Each number is 128 + 32 x the weight over its row's rms, rounded and kept within 0 to 255. Layers, rows and columns count from 0. Numbers have three digits each. The size before them is the row's rms in percent of the matrix's.

# layer 3 MLP up, 256x64, rms 0.0853, rows 148-254, columns 0-63
093:161148093105168095108095113122121151107145058165159109123128122148164165133064181071169140115119143122112084096158116123058162103118119117140104101131089105126127117134198112128148057116184196
090:073104098123122179128159148122080102165085102106143082087118127094127134131093122111113137139131114144123191131078068110167141160189147156134068124134079133160137077090174157111071155087089083
108:143125139147174090043055138138104155129116108123084102099027102156139135146157106087161146149167114151110179114113086103139085082124135091104106144109140161166149082142114155130082110126105167
103:180123135127089067164182123139140152092130138116155132142129140143154079166184158150120125100107185109106137165162170135175070095069154104114125121142128099116139060165117118183092092085155071
097:120136074175106111101147089102103132138128125073108127171099114122154091076134063173057141121134060148091165149151104075110148137109117129103105161134158162187107088141103190112102172144125169
094:144139111111110060147122101158156149089144173153143068081101125090126120157138086102149123100115155123130101137116073133159186105080171079130117081183139060092142154145149123104147119084059170
119:159113144099106094100104150123123137070114074139116121156140134205166133123125083110160221085154141151141105070169074144128115100102069134145171063109108167156130092122127114125128108084139169
111:127143147143078096181124124145112108145133098125159125153076118149131096115152128120132132160173060167072101206101104135139075145061098122115149161072200126181108088157141134129110078165131114
098:157114135126163117139107115155140071112142097109177086136067153137094086063082162122122152138163140044104150115189118137201118110134096047106111127122161182160144133096161141117132110111127105
085:110148126127185148141090090132119139122124190065129183109111121175112099137139176119140065093087141132098136102170146189114142058118159091166165115155125112114128202147197101156111099154136128
108:069096109111136146160089086131154094187149164132142139099090151144170148121100115075105051108125122137109184153138024074151138096119113130176150143098137131109151119143123141121157139177184146
090:105173095087142087166099062139120172044111047168137149141119125086156127130146119109149123132080124128062117098165139168135176146128120095159154110122098125121156170148179149113164093091119168
080:111059105080169134138077124147099089099142146135074138088156126143147104103095138113134172107128170138103185170149162134163131154131136135161108133088145102133162059118100170180076144112149217
095:121172126192105180134142130162135133133107107109082095125126070140142071124085164190123173121097125083127129194114088074176093087094122107081100111097168103132177081110130167122111124114122087
099:176125112153185140094173140134130171138178035118077117182058144126132124120120147132097114124162147148117141111144155154126150181107119093163108095142097143143131144087110102149155087166036147
134:109121116107080137162128101100155141109142145037109124102075135138141116151104157143106200170108100163048225148141097109123103127080149154087085151123101128126113114116150125134106060142134137
094:152120146094140128141147133157163082100117113089138115138070080108161067149115124159075143104110084160148195180123144114155077107120095044125083187126132129145178090162094148134112088162111148
088:125132188167111144199118135164102117140124133133094099133083069170170116120075142174155166102103085162141186152103127131146133081157090112088118145143098126207166121096142128145142068093100090
104:113190154085090127142145155110093135138139130146145091080148179169107066103073092162082142114191114125122154150166175110167132130132105108135207145118151123120103152160147174107102186095170165
106:122164100143156147093130135139136188163168127167110104156150109136157128136115114129166103044062149109164099108208114089097169110105135124096139079144137140128150183127123122105178144156039104
103:112139057181123104142124110105089106183158122108131081122102151109129146127113060144094107117123106161100126125103072082119072088112132184147103061169091131101128128108110159206103101132112072
095:097111156181122140060197154142131149165124149123150091120137087111136107037160136107129114072137126144122097166167136118102105092123124139167124052160180156115155127177166141109127189162160119
103:168092175177135137135078091109119101079162151134090182159115130180132110127128097143116143126165165083094063086097165109106078129116099081088094074149149128148069125166187116134138112164135148
104:131151172065109165133148126135104149079125119164113097142142114081081098200054069120040116066118148090136129122135128150109132158123062129099155107120156154119134128124136107152089093094086141
117:108174136149134107156115093107147097118144127095125158119128133188134092140114176102097143146109144136061075189140116148119086102066068130120110129114187151126073113168104111181195082173165142
101:135082123077182150091134142079136151140112124150105127166120126160192118110108108113164160126168115133128158101154078141096130093079143136193100130181133135167122154101158041123093135153050085
106:095086163097119099137148145166127113178100098131135130128154142148139173107108118111089155145074141052121154190147102053161177142091115124153101092084147106162168093107123182118139123162206125
108:124157111211155088148154185122117145071112104187145077103108112113135094068148103097095173176135168131131156156117068136107103085127139151116070123188123073122158147129143129173113159140140106
101:173121136153128028145104086136067120084172152162144087124111167123134119104119082082155113111089146106141139098145108117164162165091129137135129025135114109131133148126164116149158117106066082
086:145076130090098188100076057142107173135156100112100159075088168121110138095119118143099099113132112099140154161160172143143175130122127099123111116139145099104169188153118230139108180143132143
094:097101119080154120118118124145166130136132070164154092134145123109162140102132128165171129138105111171160114151113083114083071138073120100121099085156139154094095252095158098187134134122111098
081:126157072192095110129133123089136115128097105126089095167162113074166159194129158071193153135124154131137161146167134120156137069138124143141094142105145100123065068146119165124177164075117099
116:137104092116149132152166111158188173127085121079104109145202140070179075141122130171090146120166113174155141079168126093081140099157122140167174082129127161157120126126165104120133108073162171
098:128097106075110080171093091083148176146120124166114163131143143058124131137117078116120156065111128077146172102109143117135056134082082127125065095110075078135114137139123148088097144144170100
107:155125080117102134128161111112109117143090176150122128097113190137161129122107061087099168080163135169057153031122161125139091103142142095126129087095098100163108198141146159129121155132091133
110:094124135145112108169165104071146099174106078124175091148169128154126121142137134109118156083178187155129201079174149111111055182143095124102113107169111184144118124155163145100131163130168109
096:114117149079133124107158110173113151140111149245150101089126115196152145157133103172157138138123190122103062149191109154106171086118157139128128093143122120130141101088145136205134113114122141
087:103096105156215159130128135111102165106145116078095145111134047184148116161092165135086126078099132158083150130146093150146135163148069180128115126153123091192151127107128163092118084120118172
126:140136153161124107138132136074108152112150108185113129159125132185125117094195148110068187168138132152079106127118165128091088142106076118085172078160167178146120170171178121173099152088145150
099:163109137035161091176090159144175133160107163127113121122131137116187134179063157105081120143094114086088111082101132149083111107091126105116175132109092116105103079126154111106150062120146155
080:192193181096117181155111127155117118133107107081164108143098152064098181096102109125174102109106089125125202122043114150151079150153167131108129136089109093109130090136167143139150134126133134
114:116141088122101161160200112132116107170111147109133090133085153111109081090140112130115077117163134060120243108163101108148114107173123098188115155147068101127180158126129136121101110128129150
118:152087150153094108144093061098119169127160150185125104193059168131129142162178155102170164098101137144084119126092108107086093104080087112168144108123179115117121110143170065119122115099096134
114:062133075112100127123141144145150107106144122159052127130167119155111157129114115102112096104121129115205075164199103100085089137089115090094082107126143164154184106112083096112171136094171153
093:148150097120109173127142165140152115160133104141054116063068166152142132097140150152076100108177142122140156144182084087191101147120084106114131158054097122123198165123105164122147105149120144
101:110135138095121118089199134130119147178139108189146118140101161129138157099093074150089133134118184145108145195192179125090095142140183170120105105182088173175153081123132113116125091090108145
103:133091083128116061137100090113161085147110092134166109099090090088120149129137126107126152136166121159046141100120009152160097150074114164140127138152128129186144095112122141100132127090109156
105:162129125181158131103172131083114197122110117145068124123097130131172080081152153163136139141100151121122177121162187085188075197159107120133135088154102131194175139133103151131115159150098121
095:107103113077145109106128097124151131118096074079136107131169095111181082108104071126124123130152106135124105118137131077124039147124110139129105117110122187156202093087095125138108219154173122
106:107052127113130141110112120184133175097077093066131104144114128141145091167169160196107103095109065165146144181180167092113092131153104112169078146116081160101098149097160145139122112133122114
095:126081085193125133158104099195153127111158121125066100058134161150165060097138130154131145121110158108157158191151189119101136153128110141134109093147098144127140065121126163136178159185118130
094:067063127119117118147122158155081139133090195086142124106124130098142117182064138115079156138181089117122141120123108105059159156115176154155113148193143092156167158080126119151092125086154111
103:120086096117158128083121113070145142084155116146153121165097138140107122130097129138159178120183179089042156120185135083176138080137106138105077101147103109149121124187193143174107151158113115
088:079113128125125163131170135139131112160125093096074087129158107168185151119095091117077085130096135134128132151148081157151144149146125169137045114064113179204139174099094100143116154122080092
083:052145152146112097139104079164119102135140168073129095133130156126075113075182129144134151090154181176133100104135138099176151103157083100059168080087148176135124097113126127156158140133159175
093:135130150133146098135110129167161153128071151062090116076159108155163096039126120178096119052143112128162180110118100077117141113129092121101089113048090146145118122100124137118177116128150096
098:193144195107134117093210114171157165118137130155123130122150117107159062110119145114071100114108085203153151187164116112154146111141089120112099077087139120080125081122098109155116110109150149
092:095109164081121167122177123161043138121131137104113112086100088136098140128078133154081091096183136089132098157144176124094137133142105166123104196112162176148155125098135172177108128109187173
091:043111097107150118150109129107140141181146119135147088134073169140149124120144133137167216117092168065158128162128120127139140119098190123129191077124134112093066110154115148170072105106138146
101:118106082100174148130111043107141100157110064156170103114101098148150172144119077110089116097141124142066129087137143150065131192140121176135121084164128126099139166154112198121111158156155123
117:131135088111100118140149154160178140066098184082186092135125117187162176117130131141101148101167148145089161113173127148110119130108135155192125047109106081096106137124164202129137094156125104
097:065138093144158105187103133116140134092107155165166125115085083198156101152126120072121180109102124178103145121087106159099147094108089119101146151163153147210145112161122107151102185090158149
100:138109141090164120152075133070097137148086109120113152158136118118154211194159119098163172106088157158145126104135138155087174144081059075153142085135161145133144078142149084079158114132141137
089:141095134098153164152144109090156147170081148154126141103112079103185102076081138150109135137099108057124129166160098078138175104134175126173126158095149122136181081134120171171128186158181101
091:160124208104103040166105109112138157144163170157147174132127098143120092149092137127151149162147085137127202126139050168131106127106068150112195105134113097134117132142127143108106131078160150
094:135091158066139077070163126108139100116110120093134131090148132142200114132101181130095106155121115105148097145105159075154147097118072164180105094097092142131155124190133156161121220104135135
085:093111148175105080156102163185113161095153074142081165141081170145181092077117132090176161119121098150191146124164109156113165159085143105082099138153153128165157137103079118159090158136151125
106:143099200080086088145125145139192150087093131105070108189096133187136125145179120160107166140159156178112131120094169120113096148087112100128120096062126149162099174146174161147110126150122105
096:184114126092207098161133110099156143118076148171124122125197074099107074121087134110092130145153174145092154113139142175153088135111066134091109070135103090153092106109175153123152100104115147
095:108098119106127154179127109125118146036022142152175049141139142091170126156120111106193144127159122087115092101153135128096068138109134131182172123137125119151134143148134145145088159152148135
094:159097119138113095154152176126175162090142146123132070156090179117169104135091083092142109130178132116172172161171089078179185129124119151173143111193094135116154118137142072076114095136099135
100:107051155120156134147158147117112160123156128100121112180059155167139056196149105132075129090169160152101166073116138104218143110142145148138114127118173113128125142130086149169126152157124101
124:100162139082135080210128066086129097156155155150120017082130130146084164136140128067146131091167140158123126177106158148126167090091155100131097095138137147134145112137132125133141129078139151
103:072117085044131125161136157128132163203119118108122126118105156155133179106107158105143090151150107109110113105209155111093094103126100111117121134158105190138147181119092172206138157121120091
117:154152139138132103136176102134135206145095122056054095095132089115110100068121139107096137145144132116136160126128096064132120048091081113144126161169142147162132155096123096113158135078186115
104:084152095124158133154144119089105114147090115197122090130152101132134143067121138118107159091112129131136159149117132104110096106122086085082063106118140141133150135132191097119155092000099129
105:109103147113146123123131167101034138100135095173142129148109099144120053185110147129096125122124131170082136157081113093142088163185110108067124111120137147134149088067182083157096127073118133
108:095093168100137125146097128189174152137124112091106081069082158215169115101139134089118106150180105134090090206126125135135124138104115128124082122139063141098120117119089095164093122159172145
116:107139113084096103164113136095123122107111116073163122165139152150131143128146105163100144071187125139134107092166092101121153107115075153121154080040176165130170172129171067103157123138057143
087:116149135150128119103159148126151126124150162138065150119032150174130118108109156146179132132103138224123194128136120089142141179107126162136124163212131139108111155174154100072146141134152155
095:103137085133086103129109095089104117150097073123101151090159139129167112158211149081154108088096118129116092150116121159066109129115094148163083113179124164087120152170109057133119060131097163
097:117113167103144151146160120091130137144129097042094089149111138087168119088101160097150143131128120136141143196203106131079116082079152121145129155112138123106155207127080179182121092166128105
093:116138076180161101217087112177173177135146116077146079079115098103148132162151166152139110166145145103123125116113131129097122132087094101111113114172057078150103154162108153117173132099096097
094:100162071123132162137113129145108200150100071060079106093137108122107133130116101140091124153136177079151159138194087110163171105118124152093148144182109157150154133059092153096124090109170135
100:090089119102127174209083131135132109134127128102180127089108167136141101136076088091082083119116110098098137169130054119170134145146088152122149146202104115112172108129105170134091099153187153
108:131105124147124112133101075145135106176142098120194129135104121098092087154140149085079117122102121140103096169082114098084160197076099144109067136175134147180119117119194077157072097152110109
103:105092196132118112067130106132167109134117154173102093160136164151127138171120127117088130107138152185132127115199119087117100150140131095143113142150051106129164140158186116140131123099036196
114:151138163108125115112127146150165182142129177177079111091160106116157138084150124136120118069173128140158205116138111170084145111105047149147159071192114134163195164115116119138162137121099115
112:136182109111141106140133103092116145151107093125183096125138138098103099145114091184134125095148119167132194084115085094158062154111102096138122089132084110153070236146154164117132166138145148
096:113071141117091128143091138094106134146099109132143083151135124125208152194113172139169114140137124127129157118116120135081095158105123118124054117076165136126194220133183112102072157124142115
100:166119141127106100160201173096133161166137130097072131080132155095175119123161159152077144121153119135151122168077142114116104081069143125082057133087167119098176139150122079147153107101176097
095:135153043101150135076144147093164108177120136141133111105141107150117154142069098126125167073138087086115129175113152087110084189117091078116098080069122132137122112119213115132134097141109160
108:122098132132122035137139150116102095130105128171098078151059088152172142102123128098168121124129087183067196138107060108085136111154159148155146160089133154162144114140156111123110138148069123
094:075141137127115154118135152181113069197137071141165088135126116132152155129106156085163134099142112099073166139179085067120093142142111089167041158167128130077093123125141148112119092131163136
080:099078143109113133140123123214143098110202180134113132153115101100177165143119145134122108106159052086182071151162132096116125080142136112114096109111134144134098113130124190155139167107204139
113:123124121064125095133178144111068117091130111147188115143139141101154127144081105093158131114187109147079162141135139084065056149055126165143158095123082155118176161131172114141161084135139120
110:096086135151126204110145152134092086140122094101056145088112099139153097099103173162103080102091078138158177143138139079121141128139100125118111158096125112184151103087128171180112172139193098
084:137170141043131098156133083105082165125118122136137084116142150106107154191143104074130142123106173141111112110108132207107161159099158122134145067145129131126101103155082152114102098092118224
077:108139160125056116131154132170101137123133145103111153066125071145159096166166181157111103151091097142110130169061162140160159162131196138063102151135095108089133149137119179125111088148075160
092:136109136140155163168181196199185124115134150064131099058138109156146116163102114101113102083172111196131150120155102088177160069127111156172082149100153138116143152123124134113135103146100115
115:146107134067114125140058061189133119161143138078153168059124094135101086154092110102095164094163152119067133128098154101105155126099123103089120134101110098201093138161152156148133161114094144
094:192107146168132149111114091138140132091119119078117106064075115101138099175130139071131115121186172118156139125112133141148088152085126109152105097113080096103128081018128115176120082107124117
119:118116168119152131188108088120105194109082100133203112162088067112170172129092114086115133143154126114123107115140113150119120144061082134175122083113098184101151110121169073176140146129134082
096:148111112141115118134172104166073120196098109133187098047120142107199106088122178159111153070153090124158161170092115081167162163131145120160175104134151137098112164156125121171136148147117105
093:125143168079124118169136106067138142137118121133074100173081154186132121127169131109109138106136128215128110113159196133146136109136086132107119074037145122173090173152094115120176101144111127
088:148116124077148124138129135134145157184117148088108139102170127168156129124133162086137126038056166138111164157159163073073150119154157090133168119149094105119067115102142115107130138154043101
113:140151165120096058136160126121110143132139150106085150174030128106120088162099078095082149127102107132163103096172136095109149081119129095114088122119152126203103111138082172083119103081115158
# layer 3 MLP down (transposed), 256x64, rms 0.0849, rows 148-254, columns 0-63
092:145152086099166130169150101118111074143132127153110168156066123119078156119158099103068168134116115113137142174101103097180149178163156165081174132137229135106139143110082155134134176118108127
089:131163181115162176111124115129162145107174113141119164119125090133092147142124064176174140138184153121156066117135156154099171151072117115102099045204138128123073141157157144118179131121131108
096:105171091138157147135106170154103165119108131135136149091094126113118158099081117070090150121100168147134110144126153103084165129147039093080105109118118114133153150093176172092149111146069034
095:080123113134098094132082181107175142188108119121155132129086110151133124092083177049147125119127110126128110137158113101146107112178050141119094133158128107166122218107157071069150128127112136
106:152118114121128135090100118142102108148117090131095163209152184129178187171110158124149111090139090137132087125205083125107187108089203147158162119151111157113137109081105083142090158122132139
107:105109128141138187141170170099134121125133075093110110130132113145119143096116136120069084142093156143086203118164130131083093164153088141108167163097091176199127161154142156145080129155198083
107:081098131154112069109131111178151156133125109115131193079107128092151171130090161110152089109140145157034094183145140047112163124135087090124132154165085127135126132174093140134124142177104108
100:088139142146110137136157074151112111083091121138159135087151140059150173171132138067152117102097175139196077103148122136064178107113139197159199096162088121117151154125131112110131123138096147
097:121101121164147181072091158158121086093113056141091138092136186127186150124107147130108170120088155113133140157172113136212166156183171138131157158126142114127139097156109097173169154179122132
085:167147151095056133191124111163191134130133083162139088140117110135113154107117104090146175136205127142146199125156115120169084161126086092135040113092135089106129094117155134108165128125133141
116:163156154159155087128175092145140180140194182176104191129163111081085145127148112098127121123170140125101071109152160180064151130104125124166192179075133106148124137143142104134134133171134103
093:152139177064146159130116184139100112151138188130098188098158129123139126126147102133111113175140191144140109091113134105142166179130168116043119160105160130123091087125116101168088105092208129
090:184170097129160044087109127143132143101139146163084121117124202124168076127158125137140191142146130180131139086171128090130149125123155124160122101174145164118191116132146058091120085167117125
097:163131086118106131099092088136137112124075093155154088171132197152120143111098103090188168176142113120122118109152099168172161097125139099158184040111148191094142071124110134117125125153122163
085:116110145119123115157161064123153124184156186138180097103108091138084107077102097102162096137157116114149139179084128116121069079117130156164137142119090127176141142182154147102101102084216137
118:147116085146118163119119102145153119127090080113110146103125195142179137150089139054109133166111151187120111130085075142158136089124162121206131184160112145159132139173118060155104168173135100
090:073157115125168201147130107106104073102079116151108126161153140118147125082138105063097049154125146138196181180094129076126150119122137151146099106130083160138159157104108082158145122085125118
091:121065070140131105126120108112133140137106117170149142115077102137146108084095134156124101194206128112096064177145093102121179144129070114153134149127146100113173139139170122083143059144188107
098:078113094149132070145107130090127116137140095142121091148108078126141122131141081141130151118102110080085123159117109112164135105142061073133176092210162160164115183169155106060171157161103107
095:144113123161112123146146070149164091154098092111175190153104120148160120143118107177091137175154098090104139200083102119125119098123143025152129157178133087149118134142137142158110123113165196
113:113108213086157162142083118157137138155194089135117158119145116096126138153160166186149108091155151158178108146154132139137134184070083145137147163108189188130136144149109087093081102094118132
096:102140169111145151097095141114151099166145060144102108137094138132153157100093137095070148129151040139105147086131107084126130164064145132122145200131133077150146120164149075168139086159185137
095:128160104101123142085177181139114130112048107083140107122092166136144127130098193094136132075100175109097163172150064153173133110118142143128149151102178099166158137116115177113114177099134194
103:160080157143144151181137171097144117124126153136100161080082195143147140149098152134169115093098130114112122134091166101143160155182153089137102188112151137152200072114203096132145089158093118
105:122107139146173097163137138127121118154093125141122120151125113131149104151107049155150144087115118135184165064081196152118134121158117054134169096166141173159095156149140161112079183070120178
111:204134163148127125141137091159094127079125168149130128113096173125105187133138125161149066117172147147153124125110154109130123141154144079130192115111129215150132067131188190101111109098167159
111:174119132126103094077128178103148089164146177116157173194157154167123135106184188106082135151148141108128192103132107123139106102086181141172124150133169083115124072147110131123116077126189124
099:069098113091085111140128154151092100159159081129153162128153121125202145168112132181117063083120111138157140053158155107081112192135172115108151105150089123097153121082142151092131098108175135
110:100169156055109127133100117142191193148115103129127138176111142085125145163156145141127142136097164146074130126092185157133033118117124115100148135120132205186149108106122100100098122150177152
081:132123090175199094097130118101157137126039141183164110099091141126101136124110135122087178073070144146136136154134132140147126091128092135174142136115151092172199144052158094096123139152126114
106:126110179135136094120149115152155125164134134148093117187125148163133135186122139056133057127111164149110123121175102153168183100176148130215167181138140135159195095096156111148107107145150145
083:088110166064149084150126083129137147144167157148109137134055128170142072089166083163087122103177076108115148114137105080067111136112088128096174067114130122135173128115153146095140113119107181
112:134154120114166137117072154120059112146140137152163188112160120088139230110148130094140153167128161084154120140174140093182135094108145133157151113185108127118097093125158153135164158179108190
094:145169130132142122118114130114112105131157142161156084211174111141092119067146128103137118177120154127176097105148142108127095122210134055080182084150118195130115171133105091131092148126096167
107:100073160137140121051150125125150071105136133082078179158110100115107103105114156173074093106136120137132145116144158076100109142109107117073160169085143082169122162122182132128149175114194094
119:132083126183194161109132135084112112134142064177139140157196168122124176100071134140159093155163116102162133145148116107130170124180109156144151127089156170153171112099178156098093109131182091
093:142137120145074149129122128131171113122141130082149098164120134065117176096151110094163103087152112129191139125142101133152073142124113194035166137127139168121094172082051112088153104115105117
098:167112105210105140093086166124126188085128180100107170188131126142132087072112091165117107137129077095090178123132163113122154152105148149107186103149163144151062111113122103131155104126088156
105:118136067130087149090124204133112153089049128085149141123123122157189114150146138142170149112072181151110168116140106081107110106127180191125099157107090149089153123104175120150079105101141137
094:137170121213097158105126109109087103138153072157155129085172138126137141122126132142168152189140127178177149146118151161174170150150159125158093104222177143127111119109147122203138149135144133
093:058080086161148077087099136131173110160152116159088162120124107151171100137120155124119093128142122088162060151222164096104191131118069130149143099152145128124162161105108091136102123101138129
096:053100152110166128088105093130157151126132085139114132100114108148137081097106165188091046102109116125162137116135164112105075113087127124145119128122068058213151140126107133104146149099177120
117:139181088129092142147147186146119152088131125090161166118158097118151108111110114131194155225139169082132085103077134157159090123126158063083101094161126140115130094123103153123147149102108187
101:136123101210135087141151181073154154133081148101148096102151158188153078193186127149113133097137121125106177061103143137162061086108110093129107165155156147145110110113156096130123110147109134
098:124197109123154171162155182073131101115091160130122112101112123131158173102119122137126110158181163118152167095081131091142121174202130156154111172093137107201186105150162117108131117166160081
102:153177138115151139174142100166097112063112138113121079091167082134150090186159124056182134079148079112164122105147118154177131123154127166143127160118153178104076123148170086125111135155116071
097:091073122122118118121122135149155120133140196154133135102082161099107146161122089104079129188154096141111088176101154096123090095144044127168118171111177134153115057082138159114113107138185095
090:150123080183152088054103165153150194138070118099133128159070101138151147129165111129161090131137113102078179085130132105134081106165132135150181147175149102133158120126083179141096141085118163
100:199075194120101165152046180125153139101159111118106162152118118151155130136144133169133116121184110144121118150110183123158117092092114145105094168070180117114167110123093116121143096115205154
105:065128140057098192149091142186131155163157179147135086161077085093130135085109121078112091140158160092138158135118115130117082123135132107137069134135072196141145105095136115136139084157138098
106:158149196127071140108192101094127129131127098105127142157113097131064145075150159227165105108126115114135143103098131127159103212135126171105110157098104158101091097107112114159134139099088095
089:124120108161146098088123122125158166187103132132133134148151106158076042116113153119097144120038041139200125157104085133103092127152145153094159140126144129176109158163112145126095115176135101
091:107149127101182096061092113128120117121111085122149140123166109119116123135109159123182125094066147118131175144203116172153070043160115100167177141151043140123105127094126139134144131160141107
098:138153116131158140140117152134093164118124142134085222148107103139087169076154143076173149114147151097135119074099121099121111144110121081134126089094139120145094124171085171200166182056110150
086:158134068110187154150162163140199128131039117090094083106109169158100168149099127133125184108157136155102167142109120179131103096111153154187113152102118129134133109117182075091114148136091140
110:129121095170132165126178096115112097086093160134146134139134164122113207146148169127177193165125155071163158073096156169114156149121119080177159159189104163116066113115161140159104118122128133
091:090122147132164090098155119164125149130117141111091084125131089155119121072129115088127148137103147107179153102147147124132096153086081097138156055201100154197145213078176127132106123146160161
102:171135111147105107172152170131086153153134130096167145137129105064152161115105117146149042094171160166089137146123066137119143169163142118108062204101106109140121143106065123153101081144136102
086:171169189099109146152123085138118180103121146120166128131120151137125078148127061129090078184124118184139142165106111073082086120095108119142099146122169140155153142119114072052170126165085102
097:129142108061168136112102124169185157142128180155120110127025119122092127054133165056161130178130122124135141134127157092161140115141121065136119109080078159110116120109174167153116136117124151
111:120131150156215162185131079096118120121123165180124120124105203079174112133107093115076150130104096118117086153091114096101122102081162092123150137094185105159179094159108152166131142134167132
100:151092139096095122141146126158186102059185105157111167125156163103101083091103149159121109108132123127117068114116133145170136117123138188108121163085170157125085077147108112181194136107190083
095:152104169074082141082141172161090117112144140159108174109141142130108120167138184133113130126172107171120076123109171106134206174164202124094129178111120125107132084185156116151168123128083105
100:108114135114215165115159157086092112133145064090104123114147133126114131144086177162097118088107128164141209154121117130116110092147118190123125175073057131158164169097129174084119133141136133
089:133155099107073121094172039160097127106104119131113099104100129104150202109140134126151140188123141124197097150158124167113160113117120114167133106144094136099129139059097108176088155140149206
098:110144126131112085106128134107146137163159132164165110080145095109110175104143089100118136155144088151157084059094132145162131160170079132129067195145168174093102145148037147128129086086140158
087:122138132125126153130117086115193163194093144210117096175097138137073125136129118108092199207139101109126097104128122118152162114154163127178092105104101129075153084112126097134183133157107154
103:094097118105159091162051115093176154144113164123203146160113113107100114116122107136110056138166145149159062155118152138090114108138109090078113126100129128137162148108085145083141084074173081
100:118143185143103136106114186130136111124171074109102095134144146147112210134092155123180172145091150070157074102156140160144137123132190076139144137110096163079084157145108076169167113136132095
097:103184172103060073134141153141107085185173133150113172147131106161149097094147138155071160128113169112150191126094152147128145155118114167175134117147183124128046136136144066147154102132114140
100:154132118180183177131092180141120131113123140081101129165148105117133131067132146123115099171127071117053123194107141158187105086134160106048127128098130121163133142105121133178129184097165141
099:147155121066052135122116078160101095102125181134130098108192135121132133106123115160174122168137146123111103156110151153107185108144127082091120078086076122073116080141161147108124040103127121
118:156092109160184057081170142094169117134060125119109125128129166155118144110128123144111120111067132134202152128176086096099150125139098175171127098111131121164110154098134151120052154136171074
096:135107112104153146160126160129169151155150051127134106133125151189173125147169092132117179126056134144116151089130060096127127146092166189114111122079132115060188138170171076115127156137128126
123:100155189130158124148088166180097142176147158104093198073128138110209122139096151153142160161099140099148058154114158125104131141055130082116174153116077128126134147085145106143123124140123157
130:182124082126143023106096141057106152160154044129125088168164109119101157133102112133111138124092134164148123123175104166146129084122116113136188129138125134085136078111102170133084120148164133
099:100066119138079148169156140105156107146185108113161145131168129158124090188075092181098103098126129128093153142111177134099187101142146142076131175113089139136102166097177178080150091130167144
102:144117143123112058213140129108103128057111099130096116136097144117151135168128095142141140059103111099114100121099090093132094085141040089127135160110129142123065118106174151186152152165120102
117:116150101088127103120081105132177147157191146161152131110099104140118144101161131076148087110178116204077138135146167140133117182175187169160151130164081172140101146143156130173107130103173079
083:092122108108105129185081167105134143140116128070141126155119117152132123131166100139123103111098137124135167215150071106148027045125119119147095091115094096149172128078141119125163116162125166
090:140173178110107141114135148148153192144141140125112109129102145171141066095138069159086094147086109122117098099086136109116136199086132106111180057084115160172170150118124119067152142129075150
103:088130151129181050167149116158163111150133106134180103169168124143107117126143120198095216129161157144174150117146138103072110182135121148086088144103112109139120189149129122070104121117140162
092:172118200169037133073148093121155081144117156173154119182140140095099130109115103097108129091121104141167119152141127125162119108143166160097090111064171169129107124123087138211118136106132136
093:174114119146129112175129174121190079074151082098085055131114123181108128131150097212066138091092081134126126157135088112146087117118101108074166128100140114101120146119144165153150154158149137
102:150157116158141149145150160121115137125203061039095161139125147177147118142137103135157085137103107137139147097078064085171097187156092141088142187162141157124149143119123127136160095115073131
098:074136078097117153071164128141135059129131101132096116067095126144152116072099138078105123184087154124102115103114152135148166140140165182149155135088134094145172133180101052160134175141148153
097:143087116125139128137192109133094060128147153119147171175140067163107146077093089143093110124180104084158190127093151155125109143116104072147171119101132091128144110096120202104140130182172151
113:143141075168116123181093132109144121107094103070126117154108122174142065118161087224100116084118122142170140170104118140136091153154071117117156118153126106120098162069147109103134115137077059
105:148100106141106154138140105054129061148164143153148177184125195166111075078116107113128132075114165099139133102106091141118161112171078122162165161134139157192138121158157121136116093148188101
103:148105126120110107123123102140176126149143107107085093133109137137121119155187067131137123068100105180122097089156111146131076099111085132108181167110062147069129157122109034103147094173153083
086:121115094175180157124095133101132113103070055087088132136122102147125128163107105133174158061106168133106149122161103141151146087210074120189129109157093122144119162185110162116111123149082113
103:107112107162113134190091098151145110148191130126123150117140162122124137163127126157168128088117168176099105122130126114080109150176110170141125125244108117063093116129074094177095087117098102
109:145206143152116155113164139149130146097167075082077095122088142161162123110091112159117115129134102069141096162179095147109078191106128115151159094084177127158148167136104112162176103189113126
090:126104091180134086131166152174136157134090117104117145129113083131085168096127114194172137144146152132149099158137169109153092139064076164076125163073176129118068145114080136099090169080150140
087:112168135133139111078160128119112128152112085079130041108115155150110120143145177098129116100119161223132225147165098122120104173125145163121109199088168109154130133176134131146132124136113106
130:184136110178157145146113123179143132120079218105067126138074145134105133136127128180150099139145206104170131128143114138134125072134070067127152125113099134134124167118171105100058110146138132
145:160162127112100069132116090165121161112123178191157149159100146109107146173167077086156160154146144126132058122127141175155121106138139085140128061197181120097098141127152085128148123111068158
109:136118138170152171137100158077115075118176097082104117135205114140121134082133172137116105095139117157167133138127179131074157129116056136109155161107046101149141123100158106132145114151136045
089:124106134111135097097091106116187118127113097123103175164103127108122121084130104101137129089137162130099146112249113084114118098104079156132131055108154159193110110115143080155132154128197112
092:096098092089070143073160101156055156099167084105088111136200091167143113104167083095109173118066115118161125098158129116146172131136116130113114081122092133072174147163133154158126130118113137
120:133172128164129130176127159138154150136087145098155065127154090122132076075086119167140121194182179084124095182108149218106095087108110108146125085132140115112127175132146118142158085127162133
088:117074129117091095122151120118112120084071169137164126099070184147126116080102159117099100133126135081111162137131136045088113103153084175150145078185128193166133109148158127122096078125091147
106:130141074130140132051147136132128165069118165177090087119137170139121156150184164076135161185127176156138135090177137102128148090161140122174146103128114068134178127109109134105099096143055135
093:094126181090084137108138118110143070134126124174152108110156152085150056121101154146154094082171083077112166068133174142130188154152155140101118075099139130134168134139199110117142075153125137
112:137108149144176096099130066117112118147151159086180166114137135124043115110107113124171103083090099165116126137086136151096171115135192163103161131150106203091129210119125172136114126102102136
100:130203206179101160135117106125144110121141169140125143111157116136105161107129122132219102157157191141149092176077121163134143156094088122203156119129126152143132139150143081121096125115191105
112:131123207096090118127080145138110167149097139115146157149151117121152039135112148136159095111109133134118123066120143127126125141175113023085177142155139130167171183161149094122088085124146126